{
  "norm": "rmsnorm",
  "positions": "rope",
  "init": "normal",
  "init_std_qkv": 0.0204,
  "init_std_o": 0.0204,
  "init_std_down": 0.0,
  "beta2": 0.98,
  "train_tokens": 1615000000
}
Each number is 128 + 32 x the weight over the matrix's rms, rounded and kept within 0 to 255. Layers, rows and columns count from 0. Numbers have three digits each.

# layer 2 MLP down (transposed), 2048x768, rms 0.0114, rows 778-826, columns 576-671
143168152130151165191125198138161145083131216157140108125071100176101091090128122164159148075218255147181073115123153152068102176167144173116154137113125189144104092126195086105195146135157045153094160063170123118136106156169189177093157101152148156146095150135066178065152071163122205084
121135136098136155104080140168096115130116130118135112113155174138144121136117132126117112128140122167148140150153130135160089106080123105158152135115092154130164100123156140166126117145113103140130113120150157125140164087175129110136175128125099126103156153125123102147085098091091122133
059160169094145109110136126175120120132149151101148106091102110130140139142142117191128142184120165158093089162134098126115158089147124132128140161117144146126147148093127125134127091162119126163130162148104161152110140120154110097118116175113167091125150112107107113111097095138138126169
150095162124108142117108170123145133126121176145119133150129131136188144135105142150152119051172051142175141142138108144161102141182139090103125119144102092138128137110162161126096104157145098130110150120127129115107132127093145125152086148087111133113143131120154160142163118116127132134
177153126131132149145077109131201155116160114181089114111104107092147130142117140167140143126159009118111080160183132170137114168150141111120127113093134168126131126145108111079132120130050122124156128012108140133130159108129094142089213095188144125188093105138122157152145104132115157180
151106125121136166141171118126191098154120153140131085121110204107082160071103113160175117090076216165134143179146079122089103088165129113124084110100090143113151086114141042134125135086068143174074146119109159115112118122113150131185101133104111065123084081089074090169138112156131142178
132069131100150103093157099101116143124103178129051118109099163157105119160183184073140149125148037114136159085177167097113150055134221197135133179121120107066122156147066129162115081140075142046166126147153149164157156101169166103134152156072119085198081186125142143108151088139108119106
116130122085153105163148156171139116125109128183082156071145126162139076140189143148166099172089151138157124147168120108164073134121102173108148131107163140062099199101107139107112134128157129125191074125166162178075196120142150128170057096215126179153141165142071127060159124146147096114
166137139134147129114145132137152111167128149124095074145148117119123121074126104185139097147125121112191101120097107112117118207109130212102068170133126131118110153068101137100166148131095131209184150165071049119132093127100207101083111116142154091139118128180171076175064069112163114162
169131193134138149173107121180151159136122165116104144136073132119160152108099100121121062123109073138127120144120086078132151140183150197076140111154170145142141122156141172091165102119133158146129035169068145103126122104127103101110123116171122122122129114157167096119166135077111125151
106137156113138085162088113109147168105186113130106100079180126125075092101117141144120148140095132099105130115164068136098094120166148114080127148156147118156086140095166146106091148152172155123129108141165159110156101122102074128092149192158157127130118088103122096136103150074115191108
139142129115147097113109113127114111085112120112079156135172068167159163125200107127196123101207053087101121092102148128118155150124099104110152172135122139107054117163179070104135113175165082118099173164106093129179099143161172082164156214170054071050211098108102105041120092143119076091
080084135184149157114108087096101127144159117126126105143150090112148103108097156149142137181130230075105095143124178109118172114061106112113098107108167112177088123155109149118132112160105110114092099162107166142103134126086066060172122129190097093099140156127099174130138104079169132173
201108213141100158096175132243149058082144084133157061150156125098159043135132115156086193094102100114155102115093154131172170152082080103095174196154110132134188195096127175156105189127111080137165107125072111173078165110215121067126118092116166167134147168158136095159099161184111113139
101130120170086100103169104094112114133100112124117173165153163141158131124103083085159111095103142115085108155137106105134154105117142142132146120149155082138120099165168167180111163143185149138111105134144126190074198129166119115149113109135147118111141127153126092098071129138113128165
135128137124100092103123136101163119142136172085142126099123114126122138122133129142118107087144136134154135111090119160134107153121091137129155149134121133121140096140121192138146153116134101085165157146083137108140161146105066179156112148083120166180114164130082107130172117133110148137
096150184137136150104152192119148088138122142166178127145144167138092098095069147114117153180105213118188130119141036072165101134080122135114146133019130155093128079113127137102121144113129105140124187107072130011147175108126118201143159113111109097114151200129197117093169044140168080167
131152094083139155143140162202119107126134137125172151157142075107103127116123150162146130095118068191135133174129143139080132106140133097167127126115148153103101139093086095114124125147121100134149127154095098103078166160087153166143124124147134123132111088121099124117162137133133125103
091137117129115100132151132110136169125128176191112121128101132116146122171119133088187110127115183121170139068096104121104129122097147108109102140156137137120140081098158140141112155110085129120166158139126106132130172129151198145166126140096124108161136121103115131128161170139157149064
108110134136116144105154120133114155104148124145144147129116114118142129169137193096109126137116066088117175110125107147142097100119101129140121184150086127124092128126160141113139129097136152109175109070107091105173115127137110145165128134107096126089122115117170180106147165130141154110
111145175123146151163128105116147124118150143127165162103060111089146108141118151139171154179121148123174150147082192116116098111124100147126191104113084121147157123097104136093107116181113120136114116138099127122107184130154146118098148057114152083128175130140127131117118127126110139139
156111166110084116135119204110139175080124103143137167154129074183122116134145124047132161106135074106125120119116118057102129118139074106066125117154089142115164139104164182101110118125112139145107151117127127172135139144115151130175111083112163099117164166081134101080156122140114139112
099151138141111145140147146144127122191148126160138174110109136092122124133086100105125098155193214178120158160145140114147151111125100179145100137150091122151105137097120119127104113119040158115135156108184167124136125128110125116064125118075145130141137134154082057132099165137093128142
154149144120168108198131138103119126147141118159171090153188169163204164109119165206067141113161214119127146113175184100135114132106108137126119160073145130112184181179082145119060118098076140142201114135117202093095081130125088136060165139097075091127137097109123137193129116091116085141
151121129137136107110122151108141153154110151124132159136131101125127114160147121181120073127116095194135136133112126159116131095107120114127121127104129074112150162130125127131181117146148103145105103122106125106071132165129099117117136115100093174136099100164137134137100120153120154143
171121213113116145124058105131187067101124146179142113178123113134192179118090139145163114137122103154144186140118099139136175161142095155145142108150133185120086096128182155142159126172125118086099096123107172146108112117106113100139166082158089107121130149150148090098145133159076100155
072110156146095145079095108133135153192152143151126171177058110131147139054158121134123139150144113019066089117174076162099168148074088135121145111147187136109118147171082173035115177029087110108150104211122188102129172113041105161114078208170097245144071114112113141083121158107181097142
182142149164151139158102099157125169159106057138125134098173091113118176134220140097126115123103148077080055173139117171086121158124149131116163162103139146147108123128078147152113094076124119083032134165101127151163180102091093097141128119092073147120097138086123081132099081168151118140
123131131152164153138096136154112199071139157128160070129152114118154149135066160126160157151129076120119139130160077157121116180119132118166100157109096122124172109147106100108153116110115119142189146119148150123173108103139141099196107089141186109102134114153123136139096154130073157142
171156095071135111125142123172142055145105184160108145156166057158160152103088145163147136111111080125115117142106142152163125187093097159165098133084094147170178149168124117116061102198153116124077188074101110150066099123104161158152149130144103079138138159184119126106175172142169066124
066090137118116127152117187131128153087165156060125104103117119106156144081123092157146128128088096156109167102141159117160182117108158109166117119117176119146091068106143166119087169146202082146125191142155116194148178132107150143147169075191173097113094074153092064095092087179139117167
140147118139148177140132125135142159127143175102115152129120091143170131140077103123137089155122050149103094217091192134146136111163096120143094144116171118113120210116122158144123138111160143128133132130159117095100171109172127105076110107135131091109135113181091102157157147115134083182
123135139162139144111135086126099114154143143130108074130091112115100175096063142124131139137161139092131120131161105166118129151083150159133137137149171137137155101124095115122119140155130095072138094092125133122105109122133129055106152140156137137145137121167134144154134155123132150125
072134144147182152070125111121120129124138135124131141095135110107139156112171101108114095142131178159139104076103151123098102103101122104173135086097084133111088101143167118159121146112144150066108137177109122165167091174118152139125093076081078105107089143078100144126147174136170171074
159124135152177151194136105118142147158126137122192138177158162113133147112142133130069079103138178137106124098161168152118123082115072164119108150071113177170143134176148115160163090152112131072140091143080152138125142043095076089105127168127141076108138127135185157164135125140104075087
122093076097087129130139093117137093132133188166127110101160118078147147090124139087110135111188055106141118124194192169124100130105164171111064078138087123162118156111155113083139105158128129133132098136115164119140141101123121158089169131200123144158169075135124129103141149122117143127
141124127121086099109094109201114100131143168142072105100126110099129136090189132164133157157135050131100147110142204130134131158065109156118123146141108138111116148088144096102170141093154136204143155082093110119134133185108200144128121137154155149155154113136135124143101115119180128164
079120099102176176123133103131075058161101105113134118149155152194092097068160117067116162087161000112149129138100079150105131127123157228166177143162119138191090107154119083128165081091164086207131065183115026224115069129226115076105200080165166091026255158112109193145109078145055128069
092153092152139154103137141119114107143114141172128129138141167130128190164087163128060114116136255122133133088145140127072114165117090188126121145154144095123177147152075170114134103075138109156156151177083152098139143120160097071162156093139149082113160134088140146151045134140102088136
118145137151174145150157146065166117151158115120156134139136153099087094098135083125124126129181123162113164133132119113095152148117132097153099124109119103119142124152151083126079110121132085107166101127140125083126169101161143093142137122140117085131125130143142190206131076088108088129
122136094161162204140109123137127098088084149115160177070215175176122115097129128168188109150113025204125110117199130142165076062133122094071155153135118106096095045127144111156127167135150149129081085117125112099134127136113137171068150116083106102132105160124134052151107049075114148144
169114123143140113142141085076130096168122182091106110174098122141118143118151129124094153125147170109115123083150105121134149127106134101117157179142152087097113122135114168081155175118146111154152135215088197173065077120138179122148072148131119159106136122165134114098132098130100156114
115147186133117123117135126084073103139085128150118146148094078108135121103139126170121132133132129105124156152107098121105121197143147139088126116132141133149121113138102116110155090151100122135175117134119137103155163156150127131181106099139093126102127117128159084089217077160131108092
112148107170075133103204117191175131140088092093168067107181092139130105113134118107156118163115138091133154105126137096137060152143117131166117135109146065154142161149124180162090133143140050143153123038047113107161104155188064112195089149132118111157099167182155132066134117120179113115
123175105171169056151139146126121107145123103113109114124117097086173231128099098223154121165126094079061110134096063106128107093138188143147121140118103122148158118113082084084106156193163152151219048099145128113165192133083154130146140127098141159145115122199166117094101144160097151093
141117141158128183063086130116163230201126092167145071158138150160101115070153184124113148164105183120136120106121118166120109106113167086131019140146137100094116106080074124127150125177164147158111128169112026126105133108106133119135184037209120087118113130191170131167132105146091164138
105176102111117120143106134075222181082136163112202163086158206095103105158170149178121127108071177180164138167090129129111152101119141116162183126145067165179159159076139062122117186118108098144131088100148153120115054140101136141130160100116133112142182154187193117115136107150121051115
085115146161151097088176144132102137127123174044154160090132147167126150149168194118085103129130106113107109140105129125143141106091160025086146148189121112174086167160139086078111114127125146104134087132168146111074109173141136132122132096127098089092160151111139115100160139134156119146
113097125139140127161116099083139168081149102129161090102141138105116168088106162163200139167111255082133115169121159072117103125129137125085166178164126104094102110107108076100090129170094106092128165115162141125146105172168153150134144154101121128141116152124159079122123099171125161104
# layer 2 MLP gate, 2048x768, rms 0.0158, rows 779-826, columns 576-671
128118107139099157160137126105133140097083136118094143138110088102141108091166135106099126125123144133139120099102158138120125115130096142115125127132143128095126113135091111132103148144147145088103105149131106090126151127143161155125119076138145141154141133151145138133114102097097148129
157082137182128144119122137132129165100079190134116160164141116125166129099157121095135128138160109155141138117114152178170075147136114126172108102138167155135163122148142173118118150145127091082139111133129061147096114114150170143132117154145184105140116095143187156111118144098092126109
107120113146150125179103158139109147151123169100115081131186112094129121094163110119146186156154162139138093091130124134169079156092116103137091140129137162129099157177181122138123127145139150133089163107173108120120162139127087131135143125166119135138143162128126110106126122145130101125
139111101102106129140080091127145159111062130115144130153148134193120107104117102178162144130117125115110168103096175063119149062106098143153064121126144140106095117077144124132127158115162158156144133120135154138143113121112217102135148138091133124112186106060128147133159156152138136149
097158166160088089125134150168142068114138037148099118136072137150120129176155081144091174107162128091136129111119143200115130138100117139111149088109147148175091179127138181146194132157204111135124111129160112171121112156206149090094093101198121158158156120185118131108156142127159133075
153163151134124137117100164131170116171061134178091213146130241116154120097082132078096094110184132093084097152151211148122109097167101159094069152052108117082110112120160145126169230150118112110103090105156137123140111125145153179126162131084116127149177155170114140176168117199150148079
114168083105138139104109154111130139169100154145164081141220107083103073060116143141154157217118037146172160125070104136115114167065048074063146120129125198105108113097144116142112167121136158128241080173148022179039139146118144159117068091183112235185174200100065141096123122180172125166
036133162101115131143123150106120132147104161116122157103167130103114144125127141096166069049174128174103151103091130153120143157126096054187190137163086094157172084114105140156102113120168125111128066120133131118113072132171124090127159128168083114151187112139137137113129104127142119124
110109060189111101082101142122150176121090088089089137150134119188166121094152127078035127123152111086074164181177128091137080138124098143154089117094115141127130150220127096114155062131115109184128171132144132136130153141135167160094109105154112136129111139127073108121158150160156115091
142147074159161102148115160136152140111109111154166153144118108158182171150152140082164121134115128130127130100158181123120173086095107136137119136121155119136105147134100115146143109142119092167169149130085111146093138127112144149136083093131122092108154176102091138121118120124151061146
085131136104074119118158149136140097104037109101134112171184137160137082158124189102110065088128166090093126107135091161113086148139132209126141122106193175154180042168078187146165208122167134114128119084123131067151168125140126145136147130110062147164137118117075098175162168153188121152
104131089150161126077087151043068172095111088121125116167114098155148148145109109087120155128131162165111105188139152162156113169051132125066115145121146123131073128170118121126124115123111130119077114113085145127133149104103109161156164145185131094076129124106138110144083148125144132100
131052214086147139154172099200167109164130061177181103144174121059140049121133125109129081067174146086111099069152155085157153166205127144117120187175083152121178133082151149122173140125106142088119111169137123135067138084095165095136207166112175106094129099109102124097104193114122090119
097191119123142096078135101082067119087147118152153164101175114167152076164128136060151154119143141116074122164162151174134164125173147093133174156099092079156114096118096136151125147119144127083112165122186139137092148164152177109171102144150131109164170079127183168161091137122089131115
101128129083088127143182109107059149160085129148101113148153121120102096125133151146149119184102103108163177130180193157110129128097149080174082116164119106080100104131140107151130153131186123083133119154149123130142131129148113088087166163129116164131135129091083091189100106097146154148
053110112110086218138066115121078149112120139139116179163154064068136117148163088114126118089143079167089065113143133139082123063123121208095144128170138168150089178123163233174140090140142058094130126093111070128156182079161103126142118151160129160128145094139113134214081168052081140075
124094094130149159118113171126147099096146148133160120087149120117108147117159111153118146152117142153105133132128113138109163108154105155166104135152207162124151137112061110127171163093106143105136143146107138133118133135173153163115082076149134119114128097144151168124138147074104093136
197121129071163126137115129144128124183109088128103091083110174102143128150100100125086106106135134092117125108112125175135149087133141119134165188150119130145151103131152121144144143132137149162162065183145098153155123084071111160124134170119129113168131129111142153139100168109092146115
137150095105119068142143137071122165138124133151129142129147132101125163102133105136156110101166128139097103141113173131143137166110119136178115143122141136146140122131158135089147120084090153134187178084176154135117143089112137154142113171140112085105158076172117100166169124136163096117
129113183156110114120172135077196128146091154135118106114109140153137131121175072077150147129119127117125174129116144144062093123123157147111066165123131167143145114158092166143139126145120128143126121085131081155132101132136164160123163031137099152128154095117175114054138107154107144196
114123091137137120105112087150104112152155189121089135124139185111091139137091136173116098181176134121128134169148149154085142122131135144133133133114129138122104086170060106142171093138153073113081143110082095107169100079102141086126116105150081161139133144160158136177137148081073138172
186129132165160134121192115137146105127144117127075140094170070123091188144136134117110085147152131095143086076087149100159095153137124170082122178166067129121158174116150093135166182093063130058117169142064092135185112120119145132102084116149105180134177104113152112132110164129106108096
148110135176083177141170108112134179174074120100164153131158121223167097111089184204079149145118154122127178136158146153076160082117115182139152170086088110130110156175115139117102129084126168119131124127126139120152115139151115171053084132131109109123163103111067098183142104130144118191
128088157154113121152126126175112133115142139135145127132148118101146128172108095138181176137145124129165140088104140094146174115120151093076123129155114111117161115128153136175137132116172145107190113155110126145128145122117154079149129122115130083118126100114086107153126155134128107144
145101103182169120102117153128115156103120108148154105128127138094146237150050075101113135142172112171053064123098151181177138127152103166128164165128096118119147155128147125115151147098122109139098079085160118121130109191108071130155161130175140142175163130122073144180106072168058083160
093115111086134107082161109070133091158103132098178155121155079151129080160121143100174168171100109072068139110117084149109071052063122091121241119205097113047106142142123133153150054051125134166123138142130093127106149095159155134160196095109122145089165184146104104086157074114098118158
122134122146120159138129135100124134180141115166136146098133084138129108136117105091109105126077117101065080134133129142059115193052167120129092105106146097163087154102100114129144096130101202122109170129039106184127107087133086146134129121121141133113163089092110078130067124116151069118
168123115156123123120162142129114175084147131101199133106140118165097144068136112117166116182139119134173176152155082130163133125176124091122089085162097176090145160167165127107126126105107136121155112129093091133144090110113118153165115119133149162162139147075158151125199098156164094128
168089189121161138118120125089175126223112162178138174138093107178114114121101063180164111133110094100151104154084117133093096098060082201095148195121115147168134099111133145207072090114070122091170185143134111208072097098103164089119132168129047114134209117163133108119188141113128102098
113138070155195150187154061169103120139087177129133124144107173126158086146175181129120147084116148122140062184165085027109077051114100142109125111180132160138131134146153156138117105098033157106135072106126131070111126117150087116104072072154099137152159165084138175185115176082150115144
097138103143124078138112125115047060199037124104169043138217136158105050162119166086113136140149100112117126079161074077103135154164079116172074083145156085180142082071145121107157101059171133112048107133094157106116091056142116175124136151107163122085139159127128136128123106148132090113
150161143141090120104166137145195128145137153138207066137150139153140124102105146110121123122108112110080121159113102151089121088071110122113180179116105131155071119123091141124151160081084114130174100143122100126129053148170133156126143109157120077143146139130107105130107152092114143077
136180148157118160111123118084090120124075165079107102111138114122125117100140134089151128138120116155148121061125096127092133090094104097082138135058131133175122143131146170103130131111116114114161164168133156087148080141119219073063107153144100141128096158089100152170126143176162117165
140154096088197148100117067150084125158119119081142137107127118139130143123176181073102227138169134122156138104161091074087123175126131128072141079215092140103163138191109087100125139093126131085155144152141110170169103139134113127126158143102147195157177112212085192134107143097149090099
142135074177155102075101084134110123162113090123162075139163085098141110111149155158122085091120152121156123134151142118157122145131170142055099124164183158211100124139142137093127177073087085102107120144128151175121085128172165118154115144114067138078129122099102166161099119087170109138
137130105120109138109160124184122109151094181074161105146093153061109129119116133127121127181143101136144149090095169118118152142084099112162085142130078170074088120109072085146164119120111079143176141069123160111121171144178186148115117134140128119127129150108112155146161179097136147151
205104054062206159097107166131097047202157072199126134136194082195156089089145060097132094101133110101233138126057066140158151124183153237158162131111077159203121178071107090081141024114205034167158053145088079195202068120237181092152239106205203083023200150162066196118067085041000059024
076126157161140116096165162146158153099094173183110158142162154114148159112161166124132135121153099094092145119210170122122131108154076178130200084119110171138138137075135164144116093122035097130090179167109116168133129123084163096236189095104175061076090177112195081152111111153145066135
099171088157080108102132140104148107115142114125123118142105114136151071138138164157121113135115105117129183128143101120124149166094112097093121166129141097079092104149115099081136118105107126094150152119125141105108170149054163113148145091113122084084063096121179128140073075109066099125
173131170108095134084088142158144144097156150129117193165064151182157104146134134061135134109112123120120154164113084150103101153077112116114146111134104160148113175115156164170131091147119102094123100107132130158069126116158077155121136121149125147136149091170128075083148111169107116124
116148105088112117106093117120077142146147136171114066141120166129117100124133107205117119128155095128140047129114141197150086150130170136071113095151158106122124111127155064132117124172122124130080066133078123127135119135092140158116137131144074079158149133150165160154105149058149099128
124068099126129130123160162115150088105117138132108085169129131115192154134119120091125104139161134144097091177186100112130127102133126118138159121088173134097077111119145091114171122112186148144133146165141132073117180095141148159112087134121119067104165097092072124116135117078132132087
119169128100124096144111112071086085128162181077132096135047157127162127190121161084180113097145085173172152155130102167170142091150128104108071149109101161126166139152102147157158113111101121159138149149101050161134066119072119117111126034107197142156162127141143162116070129072158147144
152170098095136177150161143118112182110139173095089157106141138134117122108120111128154107104084146160144182159197144143128126134114088140103110113143163112111055155119110179163154083114107135105123165130129068119151142131129147108148106098150091053112160136131135088194097137112138094115
121135176164176161135136127143071142107123121103090110117088144121121134096194140118169117116120119104085119142137129122132154099094129177016169131127140192076099154183125151131094167096218114145171128104078122148176132102165068115142166157151067125198138135076129133168136101114138120183
116209130147086093136124118067111148160113158138151100121140130115214131140106091100066136122111129100114126098131151157095094135137100130084111170123119108146144085196167184073154189108125109136117091098062119133096154223155145125168136033094123075091192153103149082152159116103110149116
112083151144161122138073112068088145150155093176156195109155153185153062139161157106154147128140119108055100142102132109189195135136151108116144119134138144116159122128130143138118158113115123166077124056102125128123100160140070111072137112149089116100151061162156091116121077072118137118
073181143095138080122144126140112104166111075171046113152105162100113175118132121150109108158169131160176152049100100142106117177158150121153110198157130114134135145164180119144137142113140130145116148123137155165125140124128122100130148101147093094118112174153148146136186128122118103089
# layer 2 MLP up, 2048x768, rms 0.0153, rows 779-826, columns 576-671
112136137111149114154141090126099088171124129152125117113094152117155129131120136114169105106102111139153159114081094158122132093146097127128132166152114135151120128134120128114115124098188142142115135118088113141159140101059111150066156116109176131128154157122108132125191149149128145162
128153126135129107113145162107178137086139143101102174133157154154171150116137133137141176137095111170170172138099117116157104197121169184130183127079146152167105123129134160114115138151137138124184118155110107097094108095124121133145180116145201143141141099118101130160095144112111113134
141082123081107054108134124136149192170104084146161144145082117121148118157179151117094145085126071132144133110109137143124097118176128146137101110118129077163115148167077107140125156080124135143162117123114112114115120115145151142118085129096144163105136159137105137139105097094152121112
090153117107126152071090169083138137128096180147106175152091171121179080141129100117113123115173131132134123216134189128121092132153158146082162105166118160142144121193102185153110155140138079095136178105155114121151193150118094118096151105139179176194145157134202164147144120162122179144
171106079046109096037136118128129112191139059156137117108160104167178154103091136168126179158114158147128123141130128099131098096161102119148115124074140113136111133146130155142120100104144085197138134156137144106100140160127107084149109138108175176128155099117162106109161105148148166169
153034156093135096080142152140119188163101137127098168117187204168133104148131100124154113112175123117160127119112181154132150103148178150156126162125161130102057098151099040184154164194070064087105122183104144206145112108184132127125179111174153130125167145146144128181144177147085110109
099124091108127073139123133151139134155177139151085128112151083096126056113171157117138095148123106118176135120158114101157137147072092153109157147090185140059157181204153107130144155152117153073120062168130064174107154129120155131150111071255115161202179203190101155079152208131147092109
105051094128135106154127091120163152151170140067114103154150129115139092048134076094076125132129109124208109115124142079165135187087104183112124119116134141165097139119069110113167134141106115162166125110072120143115110180119147119125130069092167175155086065151132110135140092199097163141
130152077151120135117153109128156083118160120132133115092116154192106158138102098118163123165117133121104098138176105157129087122100116145163142147156102129118177150112141119185170092161155092128130137169103174127171107187148136158151179181134140099136104095078147097136105116108176171137
146138142109140089165091151152130121125101180141162127141115162158161113151129172097153150147141139149132146161114148092165120111148157123144148125157154137114166119133096091177137105144122080103112172140072128146167110145123133182122103131152144120098134142118108140156091090096162098181
122093098114146167170137167133131091093121173115090119152145135144173132158126139128117084121143136098058112091171103066118119109134127184185179055126098166171149086175061140083094125103103149101120147155125075113165164115182166134177129125123098147129103112123066121149076109117153117083
121105138108177161133155068107111161119126082124157130133188092176148133160058173109159121148152148075146154153133174156121121174154138113109123135101150111171078077141124112107119172122165108137089098154091180112084158126146074126113219127091099169110173132130161099131127126115103107145
128064181187117155103133123145096111105147135188178131103149089088194147106107132110099107188118117140107115112093098073107122124102073144159132164168129203143135105217104156121038152179165137116126091159065093190111151074156066122154070121135139159136129103081095152122097104132087153109
127136139075121120149147119136138142152142150146149129153098150156130143101071131108091096134118138098104093154113100145144140087128112127147088111122120079135114122110148182107123133147139087149130099142104098130105127144126148107115169141133135103092114108149119066121118126118070138074
149089130165108161172154124153138141082131111114119127102122146149144105123106206127175117134097129101122150109160142118137128115139144135107105091073144176129101157082161145026149147148107196135087132126165122179143095118176145105103099115109104190148136113139143107061083110163142083109
191154160146165103058161217127194114145156136110148120155084169199142108132095190066062138168152141107231195158124069135165104159130103054125104131058173182116113063147089143117118080157131110096124143110100118064094137139125195188088187062088106134099167153127171131053154042095134089146
091204157089105091142131098167096172106147184142132103165152124129118109145130169133142147135120095139137117137117106147146128159135130121128176119157166104109121120090131125149115166102123153079175103092167146100129103123120117126144132156128052155136105113151100172125121137118148152157
155153092072163075107092115151098154135123191178083103111154160109174096167150171107117127123083124117154124199182114090100125136130106108134169062106129113126181095119106120165154113109148096129129144129117116082108132096133125158132207177137173165108086102133109164138144113072154092158
136114154148144121112129117112096130123149114100170103110138080182108138150124092139133085062101100120117095121052084194122151179121102144141142138160121126070156098128139216092141124114146142104129055139115121157103092186117134152177126147099117156174121105124170100132150131145173098145
124117127098169131113123156167157119138096130200089160143137128112153116171089113092155165101095128084129103180091100100146162080078129107167127098134121098175155156100179159116143089107135147142118141161146161092109120103085138157140117146119112105120131173129155125150126125123094110089
134120122133080088178107161114152156103110112086237144149130124144138168132156180093126106127101113131134170133126122119144153125076141122122077098126095085121165142154143107161094086084168095140125122113188163137117148126153177133078088120153116134131106169133109111103126075139163184097
120174085174113075142093118120152133101082126043077224140162135099141123107130159098112115096170083184144190171138142131105164098093131231172109103129152158192069105141127150129119151192052158101137148079105157171141133128079156152135183172086101176150133093118006075143126150084170102113
132168102146173112183089144142058138104106073166126175112111140130121123091156145150096133101152114135053156092159113111135139147170102090145127129121168100152110131129116069161064126095085103172100159135095134073104098059108115102108185123130101180134196130217132149103083135132162143084
132120117151140107119107189119139119107127127127091116120107147136116130137070170130127106121129118105135119158127117173113129099159070140137092108087125151138103155137103164111175171100116111112118137101150154135126138114101126151102152168132142121102117172110158086127136147108093166160
150122159057133129118138116135185107145119147180144138119116123127139125113160130118118139111116138105147079149144172118157123136107147098155182103112134131122109126139132157169164152125054135137122076113117132177109153132126121088115188085134108121148126176157147100080133087101147132137
082151111105157155147149125063127103121146124081180160079168134150106082140081133045150198132163153077074092121187082162098101156108211107112163131142115100117103109112116132128138095076096163107107140202136169157116129088127128111118082144172091193156096094128141118118168157121167117132
125108143127118134081146132208129087153120124103129114072136114150157122091170156109140156123102124121086085145143120128092132161075073153123098115101146139132145126113128130124161143129092169124052098136095175154133126092124115143100179130158129100147126112131167137123125141130125064111
150148080150137117128114151105102098165093164123101130120101137123165080133145138153134137137166116145140136180068126136081111206123141125117096150142161123093126090110110103085090130202117131166118180107198122141131186198105134120117130124140099157113108126090104085032074167132174101144
161074083110102100139172102125119060094156184099134070183172056102118206119101137127109121140126155132128109149147115134128116141111162147199054145064141159186114180198108079123089156104183131147070112083148147138153142088135158170149103195148122101116121153190146134113179101110103102141
104128182096111106053113153045162142091101122138114131162101147107181166190125119102143100163108118123136214135125181098146113165155170095079136084132139152068097071140096119101167174110150084146130117109102144113133096132145141110106129135111112152118115142127160116136155094167124148112
139155148089126165108140175158141148118128148166159111142125102122176091093125131143121140108099137088143137171129107124063140134123120109139147132093116148106165142157124111179115149166184132147118080131108117118189126191097104118152144131104135141093155123133072141132131123083117139188
109164133140077138160120136133107164130144173109070133152107111126147126080105109109176138102135173128155123149118089144140104080160095095163150130120155126100148104133142106158131137151160109109144108164093127143126147106152091128152149105125110119090117157127148094166089146089172126113
124125095159115055169123100106052161120117084115187059156110115113125111101103162074114165105090141131160098130127094138132136106111145155171143134068215117151117122096094147100116112067135147100164106102144142094155116125123136116067100166161142072140140122164086117172087084147126122157
085122123133177141140136065093152137119178101073137135145128192098064123141130184179138106183113125116090107141161158152045099131147099045130207042133144181115114101114070107110096126215071099081181086095124131171126125119135182071144192066121105084186133156082055156117211111172117110096
137137103071138061069107144129147075093149153135117094113116139134112163159149115107108154119153169106104120156119157171098109115140131104150075086147116150109116085135122134132156082122180103097119111135103116137113101110134133137110174126145088173153137096103118127147149111127109134081
090138175077169127165076142082086172105113121167144160129132112168095154124106070095190156058160085131187128107164092162135131138241084148118155084133123104161175168110114136148167136096084149141108089114154059164147120149071112112151116067071114145161153089141160174134090145180164055084
135107154132116094192087091200112145069125122098102117124068023138117132168106122141179074129251153139078129190188248163103119119136177001173007123121123190092114053087092087161073114163097176122065120131131142193110161111108036210090231142136079151151159049186142133138179127160110125192
119223102145133148126072101155099121136070096120166157170124094149122125151105137160084121207149168125129121096035196129104082089126151114104109143183160079063075110193157095100162118152190174155187151068177088104079091125094164152073156081126111140172194066154115125182127157153125169110
127108143100125167094085125100119093140110166134133115121162105109154119120119104158130143159111121106129068120118135167101106130151142212095088095133120144163103142102106181110128133158140138145101122132160155127164173215130168112132174102138158189160117116113171147104124110136149125101
053140089142162143108124185141154155120109071097184107115130089131089101085135165180131109160107151130069117117098129150131126097053133117126141147156131118159121122143113147151154214146145147125128122121155095136128150092091124106155200101113153117147148195126075077166134113070171165117
095156134110124176124121138138108095074116149141120141130131130166120112123100154187084152139134077154156129068142122166172094141120127134088155119157158120065141103174128117134115164080098111123154193163147142168131098191105151123146142123136100117106133143121144116131144128121140125130
142134097141074127134142147137153145155166105099085158107101110098156140142157112138148122138146155152136105136139124120161059126131106128153136108104175147099108128147144103136172126117108105107143161113131095105142106128143146129168159087164115141137146064138122122119102166097108128144
142150152127095134052188059204158153129093117072109054144169127143065059121128063105090164150104170102083147148109143136120139096129091147164145122144153079116100150148125110096102146184102061154121106115160110144145146134142082103143063139120066111090153180152103134115159147191129084072
119191143155108130149132207099155122135146071072108122143091160124140169113141046097156098173128105111142125076162137114119141142118177129124151172148114116086127119076122113079120131178086065121126110151142194114166189126120119123167137166120108102167079128163134119109163136119209142167
087136142115157102042097131120178140194094144173108110178140099101102144095106158122059174122125139137132113067113088153117070148109125137156107116137153120156085090107129154135139076197171152128168129131107116092143111130056107125075100062138156136118100150175179124143124140162109208066
078207105103123135092094086105143138111127144097126178105160125139051145094143125147139107089116177164146086173077140127077076038135094155114165120104107174190136105083155102159127152078150132177185105070103096049139029145162084134123097108145072212120129185236132140120104130186111083064
086157131097120098099164138098088133125158136118143126161130112066147117071103145096139092115098092115098137118137102114120125117142159101101116157137119094113111099115145119069116087079085090117144122130113134162122134197162122168121142148074076096083153156124122191112131137101136135113
129107147147123103162116105168117157116151133107112125121124133113103105123143093073176105124150114140114139129105176068191151141145156153150142116140090097182133145096118089064089129143198109141135132156118185138093168135115170145123127132126096135133149106130152066165064165080114130130